config.toml
num_hidden_layers = 16
hidden_size = 768
num_attention_heads = 6
num_key_value_heads = 3
head_dim = 128
intermediate_size = 1536
vocab_size = 16384
hidden_act = "swiglu"
norm = "rmsnorm"
norm_place = "pre"
norm_eps = 1e-05
positions = "rope"
rope_theta = 10000.0
rope_fraction = 1.0
qk_norm = true
attn_scale = 0.0884
bias = "none"
tie_word_embeddings = false
parallel_block = false
init = "normal"
init_std_qkv = 0.0211
init_std_o = 0.0
init_std_up = 0.0211
init_std_down = 0.0
optimizer = "soap_variant"
learning_rate = 0.00254
lr_mult_up = 0.823
beta1 = 0.95
beta2 = 0.99
lr_head = 0.0045
warmup_steps = 126
schedule = "wsd"
decay_fraction = 0.581
decay_shape = "linear"
final_lr_fraction = 0.0
batch_tokens = 131072
max_seq_len = 512
doc_mask = true
train_tokens = 780100000
max_steps = 5952
dataset = "wikipedia_en"
Each number is 128 + 24 x the weight over its row's rms, rounded and kept within 0 to 255. Layers, rows and columns count from 0. Numbers have three digits each. The size before them is the row's rms in percent of the matrix's.

# layer 8 MLP gate, 1536x768, rms 0.085, rows 1203-1227, columns 576-767
094:133120117141162143147155183142122121151135119121098108099139155131142111119130113112159098107113116143128125076157057142129139121146142132131110095158101146118130095116113132141157098163113151152117138134159121139112139100114149111118155089114110130142082112133068123126130131094116124088133103147139121110174146130118101095146105138094168159115132127146092136112138103120141124136133109120117131125089093111187171177121131159140109152107131120109140082152113122148153080102103098082111119170149091096128133131137138132139081081118093113141092139134129127141069131106094093154
096:134083146142117115102147126144143101130132118096153087099131147106112136152073166108143144124136179123100098158119129134093118160124140172145137111095115098148140083124138151101121176094122126165140133115093138150127110132138094161129133146101157128132128112075139126143143128153104140107132148105137127132140133072130081123153113079165101131139138131112085146156120127171159150093150088113155109138126121100152115161161077069177150089130170131143121175119068160164098123118099106077103110121134083147138118096092128131153153150199155119101145118131109121154172117086147164150
101:117120148095100121130140121153164111110168131114140145098113092143132121140091126140088147121104146121116117163153146146148118202115107123078125103119094128111116181112117127196098134113160128158129200128140169086124084142160127161129126145117105086130143142122123109117132095168124135160118101181138096150128126156101122160125133111123097110124144127129130122134127117145132159102118164154149121102120132155148118100112147138126120157153108173097102173107122145117088101132151137106094161176125139130146130131128168148100150127128130091108102158079145121141175113137147144122
100:128146115190122145149129094147088174100191116144160122149129167164120127142138103136089117164166134087167134158134130136066108125148118094123117118151121126114180150122164143123109152136128117134101131146138147182135142141137144167169144118115115111122114152126139151124131131161131132130111117156095125124109109128158086130152113123120136150175103106124106129119116165153126094126142131118131142138106165160182131130117152131143138116139117180168134148133085148115127177137122133104151143141145153139090141126117118098084174124144106138132113111097146121145157150104123141129
098:121102112168111120147104140104143092192124125136132089137107128150069147149178085079122088133142126114129162063120118146106139118129112114138157141118131116122105140136187103128138144109108125132145186148126110086127158134145170093145136136149077164157161123105152117150137073087129103136142115159116095125132147096149088095089122092148166101161157119169162161130124113099125156109127146105128126133154120151166116108130144107120108131106109122155152157120158119107137137080154156104074119178111155163131105138117071126147136118091135120131083123118125133144112145146154139135
108:125081135118094106129153144138146116095169180111146088156148158125124101156069078098124124101174175130111099136136145115142155167104150125164112141131125148129147156162183098154153127083124129116095134103172096131120131136148079112128118139131116143122119114173094084116122135151126147103133131111148123146121116116105130097120140125130123100170168103139132114149153153132143135127137152129148160163120132116122114187157142129171130137183149128100108144124151132128086184154129094117122146118166138132109098109146108129104169134118164107108111135157115126171159134157140163141
100:140138101150149121168102108159140127115127121120140106131103118163148099129095157142095137190080144135103139153128126159122116144088139146122076182105111123139146095124136128130154135121100072149170136075091109164110123104112159110111107113110109146137138122083119060169149074128128132141126117150152105181133126170131129134110176141153157167123152106117090124146135103163141146085144194091154101145135196133104149089146120074125114144161132083115100098135104144146135157133109156116076116118155104149171164105128122126134086143135101120113122159131131134139150161161135152109
106:110136113108094149138122106170094147133061143112102142101105093124136126111156080120133101135132142114129151125125138161169146098178079149156111111096112120128144119149152130158155120150123127129144114157132137163168117142162144126162151136135114127133112114148067138128134119118144110146133186164107123098167150121121127135116129182136171117084132133073172155149185152132172139132146116114139107160123135111124101088146148132133160139149148142114130104158109140128125145124110124165098097159136121127139144099121111112092094143079107149109206144150156143130096119162142115140
096:114132161097138089132117130132100156128113163130191122153120136106114156091121149108122138145157079141103161101130123103091133123112117110096152088143103161125149113139113121144121084098147102109121136116114125152109134099089109137148118119170152142117139071135088200080155136090147099122139113131190118116111129087110119128127108153136107111124155106131137121077144129126149134150119126154108135105101125107076103081141136125117116082139122129114097145121096104114178111119166146127117155078147113116107138165092100153141117139127107116128126146129106154136093092147088112148
096:093091127150129109132136119115122136148151083139107121177126127133153095134128181138121105151119119120138111080139098104153126120140130128147134128161173163143101104094127150127128159146154101130109142099106138146150126116133131140144094105110151172115100136120112096117112173142135176131112157162128174125126159117136142112113107131135141107126116111118125123078138129094144114136101197136131144097137120096175160074115122117141139100145100122119135152100173130131137129105099122120168112122136092159100129081154125091140162117156159138085119123126086135145152157100125112133
100:142117117141115146111094181141171129130173155128097138141129117095122134146135082149111120127151178142117119126180197105136143119157131133132064148143062113124115132127147144161150160140096171172117137145143105137131106147090139125132110142144175115084111125130114122130135119143090167135156118123106092134127157138155132142152136147114134081101124161107139152120137132148111173156144138137138153106136182104143135118187156179147141143162120155104172096129130126137125144115129142155100153177133170119112119140109128140142099138088111162177096116118097094122114145094098127103
091:086150134143137141109167196169131138112130136108137129168129167097157137085159164130115122163120144095100136147102117148144118098171132119117155135106135118135104137149119149126129149114146159134106100127134108153159129096139132145116132163098113133171083106148123153122159143131095116172126116129135146147142117142140150108160162153129104099120147131100114119126080141129138136135186090131124106104097135119102132109163094132142155137124123070147104095140110139105128176132143115128143167151174109121132134107151162111090091113135130098147179130149142089147097153142108115110
097:124116147166135150129125186148140123121119139147124129139095161098107093100110149110125156117121119149128138129139151137149113152119151126177117091151125129106124164104145129138109095127134157163121110171141152105144115157089116151149144169140084105173159162161111105134125136108172102129093185122105132119175160096130138135117132131120115129123125127088131151132113147144120126144086171121095115088153124127100139143136052165122156070104120107111152119138127102109113202113145120129159192141140106132118144132118117135121095143170198163159146087121144112138144137145141144113
100:083143120123115107175146146143118142107127137141105152089108115117156128115150137137159138110155096114119078100081104134122115153159121110119132143121135147136167096100153103111130101141114161121154123155080150140098135124108109065117130124095180142108096118142140132128129166117132082114081130170155112160156151114122129129164147149138138165153130121132131137086112125112122050124139115144143094143152075148142125073096148117117130117144110148100141135124128116120127158137124138149144075125110109098138130142115093138146110096154138087125160127118119169123103121134146142121
094:121119090177168131130130122145126155128146125139148113126152112148162126118133077093137160130137110146121150109165147130150097115073118130110131131139146104162114103119100127116075118172127128110176122133132095166128122154155121107086163112119140115157138109196098105123106122145140082131113116132117131123129076138120117118120179146131147165096119088110136156123151152111144140105151132084132132132104108101142157126107118110097133118137152138138137097192167147133143167162115074093160124151094125167114108133140201127125146109117115125099102167133179172136126159162116123150
097:121098156123174109141147138138145151145136117132133149143132136111135173091120125143101097156106178105160158137131175104132080084095147112072120156121110174116126138145126068148120114137104122140122165148098156104127133164126106148164126128122131124153095114095148137126160111131137098157108131105113105174105133156137103144161136160137096119119157116115107125096100139150125098153137170108134130157114134150118087116105150105100206099106083064120132124081100076112138131132114174147089164128116111090131089105134111136162108144114126122146108149132134130110082089141106123094
104:098128113136104134130135131133126124140132177149136105108207109164175130101143105148144104168127082143113137166165124161151117098160111164137152176149114104110143155131124127151118085145192177121142160129099162110166134126147120119084116141112136125091073153182094074145145174135122142127128121142112126122117151122117172151110097141135137112126099115132141085126147145166145142127120134122102159117114119157123142135108082140106146083124185119123142125145171124082148127125105110157071088121129141189121148133195124149147125141159129092108153147136118138125141125145114138087
098:120114091116098140126154150147139133087131074137112137137193124162126125104109141148112091142147120148113144139152141114120136123104127121150086112103136087125136127131138167080184180165122172130099158107167106147136167108124145122136125126093080122195139126125178150102100137161129147151140162133125115145147138141064112130111156140110120102150153141082129108122119091135134139129108117147128137088145129146138111094137135115107144122134131131112172150108168126135121157145119099117135032127102104105130160122123125127079096112127139189135117140139097100142119122117119058132
094:113093100152084140121157141109109106124150118137165145122116111155126119127152140151104125148108124118160119155152124167132165132084144106141118105132129121114143135100134130154148159167099089132137132162159102134115105175112093159155163128145118117109137156160132126138112147149161120112167127174110117109055117130116191154137127119111139112109148158137090138099151130078153158102160157149067123091092088126108116129144099159092100096149109140108073144148133087119112087148168143128165139133138112156118128092085110166111137116104122116096125118119085140156133124105117130131
101:093119120149130128097119097096153122120123123117149064130153088135115125102123126074134122084136131100141109129127115171133143124122138129125167095158145127090128136114141150087122088156123089125122119152138141125105116155116114092175123111155127133109125137119124135130136130122153147109135145127157102119178119144083085166107113171125097117153135125096149157158094119119131107110146093144103136130126171117124115121094147138103161133128096112141125147153143128120145131146144112144113093079167120148082093081200104135104125124113172099103138092119147120153132126114157184125
100:142078125166127142131139122164147147100110148128093123114183138147153111113145151119139148086096076131165108134133111089096123123131095140125149118146141144177135111110161118135139091119161136130080125124137130102084107124126100114130134108112144122159119089107159145129111114129141137128130117100117145085087142122113106116149154151094153090122148067079086146135132126128131169112128115137136153179114127091103139144151103186139092154160107122122118126132097158130157151173082075126072143139103158127118106098143142105170122145106112128167171140157133142145125134096150126133
102:111126155153161069190097141178139098093113139114164135150140131161128134140179090150133116163125094143104162110120143109124075170114122111152125095112157097120118102119131112136132132124091134094132144099116086133140152123146135152104131068125107130101106115092098118115164141126161131129134167126174156125139099142140147128122195175176078154127144104138127154126170123134158161182110140124107125172083125131114112114109099147150117187131168125121144119073176106118139117118117096149135122143058110122099152152157131137075102136102105071139116140117163118117147128113155134150
094:160155137108162166134111098158102141088118098129134146200113112123147142103142129126133089098125150069126177146118131133084142155160137151080139145154136129089150102129121146155173077132099118098170117145126163120133136134127170169137140121096152101127120111142159139125115147115060149110130121096106052125094130125130138161145129159147172174131160151153114132111100127090117128115147132123094133136146116141156102146133109121068089118150106121114170127134092131133128153127126097116123146163112105137134124128111095137124130151130070121159112138175096132117090134140152172103
102:165139093109136094177129103124170132147101121132088117132113117116139111136160142133160101154114161141157123134112160124116143070127149147143129094126085122153118107178147119166107129098108109200097124114133072083120123132129132149129131141115127139098127139111131133152144148120135124133137183134143136117094128128095141167145103139134128121125109107144124096073104113132142139142170147127182147171100121094172115097112158123133139190131154154151179131120137116192088121141127115121187121120106142174139136112101107121145110108122089126127104127104122154139129133099116109109
093:118104147128115130098126106113097121114033109124163172133121135121165098104113153138116132160138108125126123153127129115126143127141126156113149138104142120112196117128156100145129114121123112146127104105060127138099117121103137133095103119182140140146131150098120116132112101136132099127109162115127141094142127101093124104110158114113172124116132112102120143124156115119168130138148071119100136125129162165133107118170127076107088112166135083072134085128121123158133109144119140127155112138154127107108145124162073157122185181119108137112101116116128142180118144102137116162
# layer 8 MLP up, 1536x768, rms 0.0881, rows 1203-1226, columns 576-767
096:106120085115138146160106094146093161127130147117120055159153150106128130135131123108085105150106144121127167132162085109144157117096137125118090108131094087133135115123131167145073142125120187133164126153137108122113104109143106132076128120141103187113149151133100141113151096142120090099104143105106126115103148092128140143129158119112124102170148152184104108123132118157111133130074132126159165124083143096133128156096164145173141091140098165084113133119131116140138125115143099091079125120112168044064134142144134141094097159149133156150120116145114139094068141119135111163
092:170115106146095091149126116136161132151103114091165151141134130127117127157137111142115161168116128126129117129153091113177153160092162129143188132129136131148155091208105117113112110128137145114110146132115134114119115107137127112117130144114130117142128161159117129105082160119154130107127141129094127097104192173149132083099136159106111128127105144110131190133121097143145096130118097141140136124133162134103116094122138115042121163135108141125143125147135138054103130113131166140108139097134071160166133127201170102127095114133105136148111161134089129140136164125150156111
098:127137088182128112162120126100104095091093126105097135166143148125161112149136107153130142152120135116087138145109134103125104175141116120118136140124104099104099155128172156142134126138093164145114133105132128096106090083184112130133143113131126134138128123130146149122144092140126132152122105065140119124094112129111116130135128135085148142107101133110128107103120102102140103121157108132132113105150179132178123142114138105096126125167182102166074103137127135137129138197163106135124101105167162114123180105116156142100136131141116099140106129138174164172135170134101131109
099:108117166135140116131101122109210102109111125181144117147124135131148130117140124130162112155128127134134115159089065129171113157150141160137123143112121107122107137126117107124117076142097165101137127106095140132126126177150110154121151107108118140134116139108154107083105097144108154138192157121139159117106166111125164130132128157133129143155141112148112137126181153132124134139147105157142113113124135150107164144142136157178148101100120123083138100152142141116135144124109164118137160106079116142162088118146137135170118102141136156089214108186143113119116147132109118117
101:135145163095156125122090112151119125130193121147127141147153110128159092132114138132105137122115117135151150145139102108153171094195132129139122119134197102112160175127134151144128130124097105104163117129133138154159113120154080146148142118135132123109144140130155135127090128139140119142119106146133159145158119130130130117172073111102131153125133139110143119099152102151131117071118135132110162123098111072131160131112157101120136142113126112148141142130162111153120105174103143106165103145152095078107047079123154142161127137162105149144149129117115150128148144110127099096
101:139089091149091112152145130148124098121126121117146139132120134097161106154109127144141158143087141107166105163168119172107162144128180105150132103143114161135124090132107122085145152061124117135134084126148089111140175137161152139145123152115109146119157116152135139136127137123118138133105144151136120126138168098111116156092116117121106109127101127133138144124165151133145118124101096157136158120123131108093133123139128140091138104152165125101098118131078120116110112133115135162113147095096137150126147139176165089130130159160135109104102108107104125187150093127119110130
098:082123124105151130121184092105160128054112159147127105113157151118140111118106087122090091131115179119164098113121134113124134112166161104172156138149094152081135145132129128099124121100086116111110140115114133144096153148106154149119122124119126162169136116190120166083104134147148133082125143171084084131156120131122104170110178146153105128131185164147108129134121122106134126131128124115121140162102143108133151161134087122154142093126095078092127138072124102161152106145130162156133119074143152137134111085113165099166148102141155147151106076127132152145119106101155092142
105:161116124150126108107129105099079163124120140142105087131121136131121111146110133170082119163125113101118140147141084121120113125117112137132133106155123094134090171153175129155131126131137124078156084121151123113163104132119135136097136109135161153129103108125160109111128100134133100149124136130156134121104104114115138116155069105144113136112116121112131115127137101105167132080154136104122107108094079088140096125129151103088122087098097102120124127098111150161163115133122143126121103134129120151142138126122148133121126145192118112159137123136154116177120083120113153149
093:093120171153126139083119093126108123109130130147157156136097116160156113108139168159103142108140149128127121135150088156103105118144131160150150104135134143163131142130130113117117157133107162109112151150087148146134141130130143122156134124142134168110112136160136076150142085120129086111160165132152119156117138098160132139097128159127088164168143153137060097088156143117092114120133138097118141115132129122087115141155146115117120092108155101142142145123120122127124128160128120141139125078119115113135141170143147143121163132125174143117135117153129143098131084150159123149
096:144109141123110155101108140145100139124114110140100160208128132111126105165144130135142143127086117103129133159128137126140142140126137137152119112132111133153122120120133170160118142171186139151140112146171140136124134098177149086130121139110102117158095162088118084136161150124144125147154131115099120123118140103110091113155156114115153146168125126130140112132104121147128122089119183134086127148153055109155080141098154145139133129136138144133138181129102115142134161139164143123101106120141127110126120109122147119121111140143121091178125125142117139125117145123138142115
099:123105092083140185199173193104137084111116102120154147140132099111128147121141141109147111088123121145111131137098145145208153120188127098106116155128083143086130154125128111143136128155089164168099114140120158136121072114134094159173121157129092152159125153110130128140145174125151143154117118118114161142109110150103116118133141128123131131111142108091139100133110058110167181118106173165123093082185111172093113176142149197137087109110087146145117087166142090099130072148136151129124142131122126134122161158162106159116137104106164106106113133133129123148119129146091134100
096:141152098132148149109160182129124180082130174125122134123142176101132113136118097116133128124117098116124136111145162116136178099144136097089160093114062114153130108177092160116151103165141118108109132110094131108132096141168101112149127150140126131169103137154152135108185114158058144155124082121110094120106113131126142135132146104098121105117123170078103112130144183148090110137109105096132125147106097152128099122090140121142105125107144111106137133160107133145107104135096108119112118143120140123116145098142105148124129140148132122126121130112118095165125135158108126131
097:121096121152152132123091140143132142125107124130111098120148108136111127138132101083169105138134150119115122082121095129112121099092135123128160143132111086086116149109141154161181134071130131157123121131149132109133120091165160133117174132127098129149142112111110111143146152095186125135130101100154135153171132136123087169128087145084153123141121091106140080159112144124118125111116115149128145147131116128133130118129176106148186131128125159123124125116154112106127119109131161130166115127132180118117126115105081063147079103146143153115126123110146139140165097092161122139
102:125154145088106094114084146118151097105120164151142108169114117096132120147116139132107125152148066136188103113115173133179131138134109115120090130085123151125112163162123124104132147152111118113153134120180154158109160131154169118094149134162137113114142126156139105126130126133124125110141089138119138132093145133116132110114153146148084153105129148133124084177108157127148154101146147085119140122119136166094126082094174116212137112145166182111146125163192103085129127137167099130141141101120124097088117119097100105139161125128058147149111128143132127072123133154173134098
098:157096085150157161143062166126154125127184148119130128123117124096112158136140098120166148088112159162190096114124120081165159173117109138096142137118172138099110117100133135099119139154116133105131109098143160105118144127118155095100101120114150107113127098112112128101119096066152122135127150146174128163162119131168082123160138159092166168129107174124108117160128120126130082151150136074106107113135103133146151129113137147128145133117115127111145170133159113149180131139119104092167098144148119171098177151133126128145147127109109111115172057125140168134127121127157187148
096:125116113136146121135098138185115105124133132099158130142168133148101139092100124132112128172098167118145153088158149118133133121109167121100115107140124121096113114107175111141158136107101127129141125152120180120121120141108119133135134110132080134123132130135140137075174077132092174101140120151124106166093117128140143150111128112156068168164156172118092120059136162112138133133132101127120133112133124129140112112097143103110118118124140087138144074098161108128105110103094146150126156115160117106162082155139167119118127142110137123135149154129116125151142083126112141092
098:146122103116148107140113160110148135192100156149148098107090159171129147070150114151095150127114058125116157120059104156122133106121111120117152129131172133109137128130092142120107181128131155115076139163157198102164086132114110137137111085108125116160120141133110149143138111112122158143108101151120103113142133097133093129108135142138146142147156151152126126114157150143147124104157138093157093126127135182141162134106098095123153131148124086131125164136087125112110105087140117127109108130161104151130095116161149111160112092136132115139120139115149112081165139137148139129
096:106084096109116143104114145142102132151104132129117095118156098125105105114094133126127136124126120143122071148154192118120127092124127171186138130124117173128155116146132112090107121120086163136132128129166092152132119074181058093128103119120106092138124131106137129125104114102071139113162117093157165135144108132127101135124138059120095085140192095109113114124099115207115113143189136125089158130138118135119059152107116123128098148126087109092161133129149152165113154149089132146114124138121157103120125125161142136122115120121139146161148137129146138128154119136141144115
099:122091124140121104148155117154100120141120110126163150149126118117121136151089147096127103178106115148094139058104133123087120144172136149124111128174115126143105107104134093108116078142165174174127144116157129144097157116124147125155140112119106125181130104132143157101134107106087150116073113066144111133116140144129135131094095129095121160156096130158107130148113099074148121134125114152159168146124065118104141159111125150099153121146112085135132094109110145166147091136069100138103121100124143154105102181113125120175123151148094120146135171117101146158145137150149107134
098:087114123121141135102088151150114131152133130068163144141113131096107089100114112118144113105126119140107117133097109112101144144129102091154125134088133137149124131132103134122102144171132145135087119138085120132134134100105126109131125134137120105116119101122135143102124136089108146176081115150137099103132101172166127135136163130139155108120122147107114167085128128160109154134135173119108147185094129124144108140120133146105090129139096126146121067110116142126117153130158124128124131157130134122117157168124070163158166110143133108129108168101110176154128131122147148149
096:155124082144121141125086091102071145156132090158160095164093119094175126154166128103082127112114123126163105129132144129099099148134107133139100081137132141110132142145123138109139117097183174118107116119151120083127128145128141133107127087104087101110138122107176144147128130092163150161138142125134122134144137123129149110110137110151174099160095098176153136158092151117142126114151134156098122124127153146127129162133141153105123109111165127155102127101090129133118141125143144134149133080089152148122141104137139109147131116115146121151150146142133135154105132177110158122
105:184128079155187131157113115169105163131121129116127171125130124127115148182093156121135125138162138100141159145106130114134128075151120089147201118098099113144113122135111142123195148145159138113158111118093108121147129112130158115185134144153121133146119153114115146118117114128098136116163141143126132124155177138107092116108116088120176117120207144115111141134135165122160154124151131126140122117113098126130105125144161154102087092116096149132083106133117178127151164131123119111103112093162171097083125111109118146135151124164164089186148131134153150110104115123169133140
094:165133128143132123086161112118126123140102102126151124151149110105154140189138107119153087138105132104111151151118126128107182137098167142087109098094115166093117100136138154144146140133112096120116139153150153139132110093101194131150142156110147085147118124149151201156101141128148108109089117131122102136140120118150120130120116132136130126151161145172148144124139109120114105126100100116114100147153116123137108104126150132116134117141101131098115111107081148126111136081149119153130111121119098087113146123137165174111122117167129153103171096111097124105129120138094148140
105:123127112123150144177143092097127077086146128168104147126129115116171123138112147138118119135149135096110124166187158162132168121121154161116102120125138148125111121094097171166118133145108118107092114128110100113114114118103120109130148145139096117149119139067088144143141141158135144107107176140155131125122129154149087148112144167095140090123126169088114151131144135149150146135142171113152128163161143089173146108138154124110172121098123171139144111142096165096084113125108134117142162130140165167101116135152124143093118124126091145149166122123135127149137141142139115081
# layer 8 MLP down (transposed), 1536x768, rms 0.0998, rows 1203-1226, columns 576-767
098:152138133143092136123131152143147088125129116115127062116153149140126122118084114111086138138140125136113156144132146102095131133169118130149165101151131112112118121125158131084133131139134103170124147096126134130131119162095101097093115119142098107120130130168135119107134110116099140102147115156159132133083150085115126170141135138103120154132152136100087120134096157083111143167102149136116134142113115137118100127131150139090116117145118141128102142128120091076106124148120165151138163125127130136131119144081115123089147088121154100132065124151128108092136154131150157162
098:103101156141119139154159118125112145132187148124124125108112101131118137131112079135117130119121145117122087120123127098145149114160081146137133115184123167131158147143182187147097130157139140151140119132128138138127125084133092136127100171108102171134149129085149096093161114152082109096155101137096118139120106127128125113093149143134088115143105117142121147121125106144118110166098123173116158122181112122105159098089126162142114109097093097111131106135159118117144123142135143150128133114167135135073099120130116105078147105119155113160145127135134156125123147175179099079
097:150137101126132146100093094104153100155126152113144137093148134126099118100143104122153114192146112198088138130129087090106147101134154121132139118138159174124138127156156165140141105140177168159082125154128093118177160142136111114129132143118120131126161132102141123126123120174139131118168112088065135136067113137159163131135147120131125155154149121125147129166130147123140091132132127083157179158151129109117171170141096122148183099122101114179129165109139135187146155106091179159100113122138155175096126135116153119153111095089138133155119149136138149103126083140093089142
102:149109136165140124080136186120158115128157071096128157135139180155098147093123151095140122163159118156097113137140090130127104216108097131181114168129152169093093150151091120115151140115111103091136125107095168104127128122126101137096131087143134143135128119143109163106113169116097173103124146164143065130032142063138177107120119126125108138078129135133098127116127118075131109104128100155129123121134104125155129133140106126142127137153112093147100149094113091103148072131112147097119127127104129136145081157133146097136171137118108134098100131132118121129140083110130144118
099:090163136125121115107149160130106107110159128135124125124146115129157096130115119126129161101137108085108118170155148153124137111129137148086125091153116092113104112138116146107108124154148160164136106124112116141133107136131102158105133150113130103157106113116121137127158158115168129165141149124116172099143126169163125117139145124151081148115140080115125107162151134094124104099165154127153117137094134130117126158118160124140124149151108134107086128142148124153091121141130122124142124116106130107113158136173137133161117121095104118134153139176188107153121148156099101186
104:142123106127169108129112112136099096167179128151095112137159164116149092119139147097150154141095116120101134160137147127171115164087134107137059111171129130094127112125085096140129101110091128114117100098115120152102151131134093148144151157095130129082088112141119110120118143137120132083120185090130146148094117111127147170130156133107143082162130124089128159134165128171099088115136102143146113149097140138138136108144158156139133121161145103118094141148141152128120131131125138160147112123107111101120112126193146132128175135120131119136095135205129140157127061142117174164
102:079175133166086107079123154136131095098164115134180130111146142140135128123195138124166114115147100089153121140103132143144113147148150094093105115183119138123100111144148124156104090101124092163160152117158165135124120093130142137149151110135104152114137142149135111153125120139095144110153137135105105136152092112168087126114163120139137114161171137126113098121125145138145133106124175107180128106111089166176113107129097168111078118133126117092113159118156108161115115150108090117149143135136175116165132116114145164126161158106184116158051118131109163163137134147138108113
103:146126118138128120153139195148165099133184116174127136147150148144116113078137133139107139138158132139110112135092159082135100168158097068145155122135142127130102167111139182130105169126153112103113104086187125166139137134168131151155107110090135140095116117139141120134118134144160131136121125103171121098127124133141131053119147102137075118119115114157149140089153039108116110121150124125132131163133152147148115138134156132107117111114111102121150085148107117111140149109123106140104135106070125155099141134123115112101158125172139101135098109130141132153073129142129154094
096:123142153110162158099093135109170134082100111129156125101100134157103139106075154132131107097118090102145115132151143142114145104134142139144108117119106142134157151114133076112104072068126130129126116114125096143126157150127137113095092097118142115098116168074102133092113122155147163146137145114152134151160116153124139145067142110133125125129130062106163111128146144136120118164164074128096173117146136133143101136075142156176129068151097125113086143174141142165150123112130129150104131131170138073078158113155158168141116141151108126103123161143156107123128110114155138116
097:071141144150128135120165138149150134096123114094145138117188133125178194174137146157134160137138136099152164099113081171118109136135162130089147113108180116096118140163135174091097142145129094178129118121142118140148108130106118126101167089134154094095127137133106154142130158116138095128140107120097113154167114139118128118144105111125164128114146096129106120113116096165118146137131080161185136114151141165149098106093134113126121103130111115128129150171124130149130140076116140126133132128141154120118107150124097125087158135129117096101145154173121083144087135170112099182
100:098118137080082140117139147123121149096137138147120104163129152122121108090121121118147139120131134135175114131131150149126170143161120145130156120176152110144148127122129075146152123129159143135070121101149146125120079119121144085204130156099109165147094116112126139145151151120112162107100119131098132119166138109142101172119163150172121105128110145106123113158121123163123143108114100110123144144131131133131123119155132147090127151122176096160178071112097091141125103128130147124145103096152120153123114177133111111128146136113135174147147137131098096124157112151145146126
095:184193130111155172121150096144143087129124055161156184099087151112113120146125144132139148142163108135131116123128136131126133141126115139152157123129118115167102126133147098091135191155103127118140122109146127130122092119118088092148105125133154106100123115112158163119129158199115113083114112126116124198146110108123109134091159145135077173087107143113111169131137125110168114117109164069109169127128155147156088143106122145139144147094123134168130145133176137122145103106129135148173167156128140146122107133115145090144095110121081115129117120126154134092134150131100111105
099:139139126129154128142166142137107075126142128158121121131114135133142112131135105108156135131135148140084049116160098120111129146107094120143089183140128137125065137106126122134140105101120133148115124136145194103170129105155113137114110141128118081136126139120072124163115105164093141111116101158139161149163125085127093185129125144147158121118079123139168137145129100158115145125147136124151137115128118122123137142091120103154169122080115128106168086110097122106101099149106132112137099126123160138166137147158133122140114131136140065147145112114121084108155135155091118133
103:137143117188084101071147153110089107125108150188150168120152150120148081089177132129118085158101093113124102125112110141133125149154159138167129112141127082117133148116214109161150180125097113097111122149151092121162148148132104128144148089153101127069137126120143111142135161135123109169151175108162129137116149181147104145112137119107094123117103107148144122115137159115105161111095136102121057116106138163120171168128135124124139118139094117072104129131129107114130117145094120164118100113133120104099076107111116152154101125139120127105133127073142111106121119112125128109
098:139112153162167187155140111097137125122096132132123149094102155141169129118095160126142095114154090139165102128177124096096149113116102094110139127167126162115133070130166160158115107138122107138111119075130114064156127130113171135134128125099204136142149100132095160126155123122137087105140141154109103153157097180145102132108135105115116109132121135099137115127120163145142122099124122128116127151097114135125117140102143111190147129141082127146158098110130127151128103174071163136144114115161173121108127148133115157111144103106159161147167100134153101175145124158134153128
100:121143149144121113130152133109117144109115149112116124162164075123096129097102077157115145138140102133133114119174165121100110147139116088093076121120131137110087147083146152094122136149099113125116134129123139129129074079113117138135177096112098150109102132120141144128136104077099159103143132163131109127094124118135185156134122105160104143178142132134102115071099115155168100131095094116137169119073125109101125152117135145105153137098138119143130132138157089080139136138136123169117154144113133118182109116134127130126108101105119076159132152116134117157142085074125131165
101:117108100122120124105136182086157118101101141111143127139148137153142147108142154137122117115142097124133112068124107116128105123164151139151127114097086116154148142113137146134134126092145110126168149120117153129163128134128172130139158102129141171097107140168124116116095113115155098165115097143106072203129142129128151141140135126103095119116169158156134124163109109143091169143128135132113111146103143136125137128120158167110134120072141103111156148137125122123108154156132099094121169120099146172081165193123102113132078142144117136118132070069112063116117122109130147138
095:099128147148102125125144118132117124140116102114108147108128143099124122128135142144133105118127144126072107104158097101112112138160143083139126134137124165110139134178134069106141118133124143112134141142096126146093126135174126120140132120154127150137066179091100131140114157128101168121155142121114141117110130169104136137178135120137128154135158156135184148121115126189106101130105141122129114120161095080151163172173184124099122104102103112121161133145117093128140140193127150083108083139189152102097101093113075192108122161143139096130146137162102137128130126116127129091
095:119132141136081107109110160157118124097170122136156098141105131140106149102095134128135143140132112109115119145161137117116119108107158152168114104165116123124136138115124141092175128135123123111105138114134119170158174161115121095143135093116145145143118116117113143136112132165107138114131044101101117115171065117150134110138114101136089125119159142183112101119097145183106132107122095060134153119101136135157117136138095147099101123116139113152085146124093117113109127157100127122140129147149166119107160145132096153131144161106163110131149129112136158133132103169157128135
099:171147118103107097109116141108112070144159138137164122111135138115125128115126119129130152108180115117136137105164074135107092178157141115150149103117159120122150120166130119152126088133152160106145139103083132131160075135134090132168136103146105085131166139162113091125136128132139117144119159139101154116154152138167118115111152131127111152133162162118178135166108156186130126118089120138126072120089107114107168129099137158124114124128144152157102093171171133122109136139150183141130125164135125144152125140146111176087151123137092157095120128139111109148114098102120148143
098:108121116159099108086158121148122117160108134108156131120150148166129138120090107148116165092145129120115134108122136111153090069097153108131128160123167139124117124127135162148116116140087126141122134165120126115163126127136129122114119121100112128116139155100128127113107104087115105117121142142107139131130101151178120116108140147125126136077099133134100158151097041134115127102145108142134145106082133107120116136105128133111122159170082162166131166113133113143127158134130105149085114140116098091140115121127098163095102128172154188136142128115138135133170102174146116129
104:098139142131147119148128114115126105105146115112118144113131162152115184103142148133133172140137126131084152137150118137132130126146123118110125117091140165165111121158122089171142130136110116124133129124137104099135127152125122129150153065098094115099117134134174126125155102104114135138143129170103122092099144124135173157132121104152131216090092141117108128128118123166148064130143092172131117131135121138112103116114108098107108157151143111112146162125169115178176092099133151145206125156089120127118121162144082154157098137128121093145115164151118167106110139123116138093
095:093139149168114154126192108117101149173125112148139135118103166149108134136172122165106105172085161090150087131142139104162118145123144114132160142181114137093105110148127109121133152154176165134146120164135122098182125106110166092151131117126103097106143138177106096133128133139179139147138128131162112139123141165132130150100128123140144153124126102121144161115124114119101146148119132119155130134103112121123111138132136155133133164138116183131149165107089074097115115142156127099158093131129152120102137104165143129126121081121142140149128139165133135121172122178174128095
105:098142113175130105121128107118109143145140124168117103068170123124121105149121118120081134137065154079126110118083158173094173162079155086165114158122144099142071139114154126146135094082122124172103127131157075106112091125150124156137158116178145141157103144138151075095102139142095137130087152089124129113139179151109141125154153130071124122121128144143106120194140150134135121108107077111159163102147130092160119109129155114096131100094126139147178147139166150106118083148117123128081152095109109133103097135105157096132138102134085165142105138124092125101118164127109115132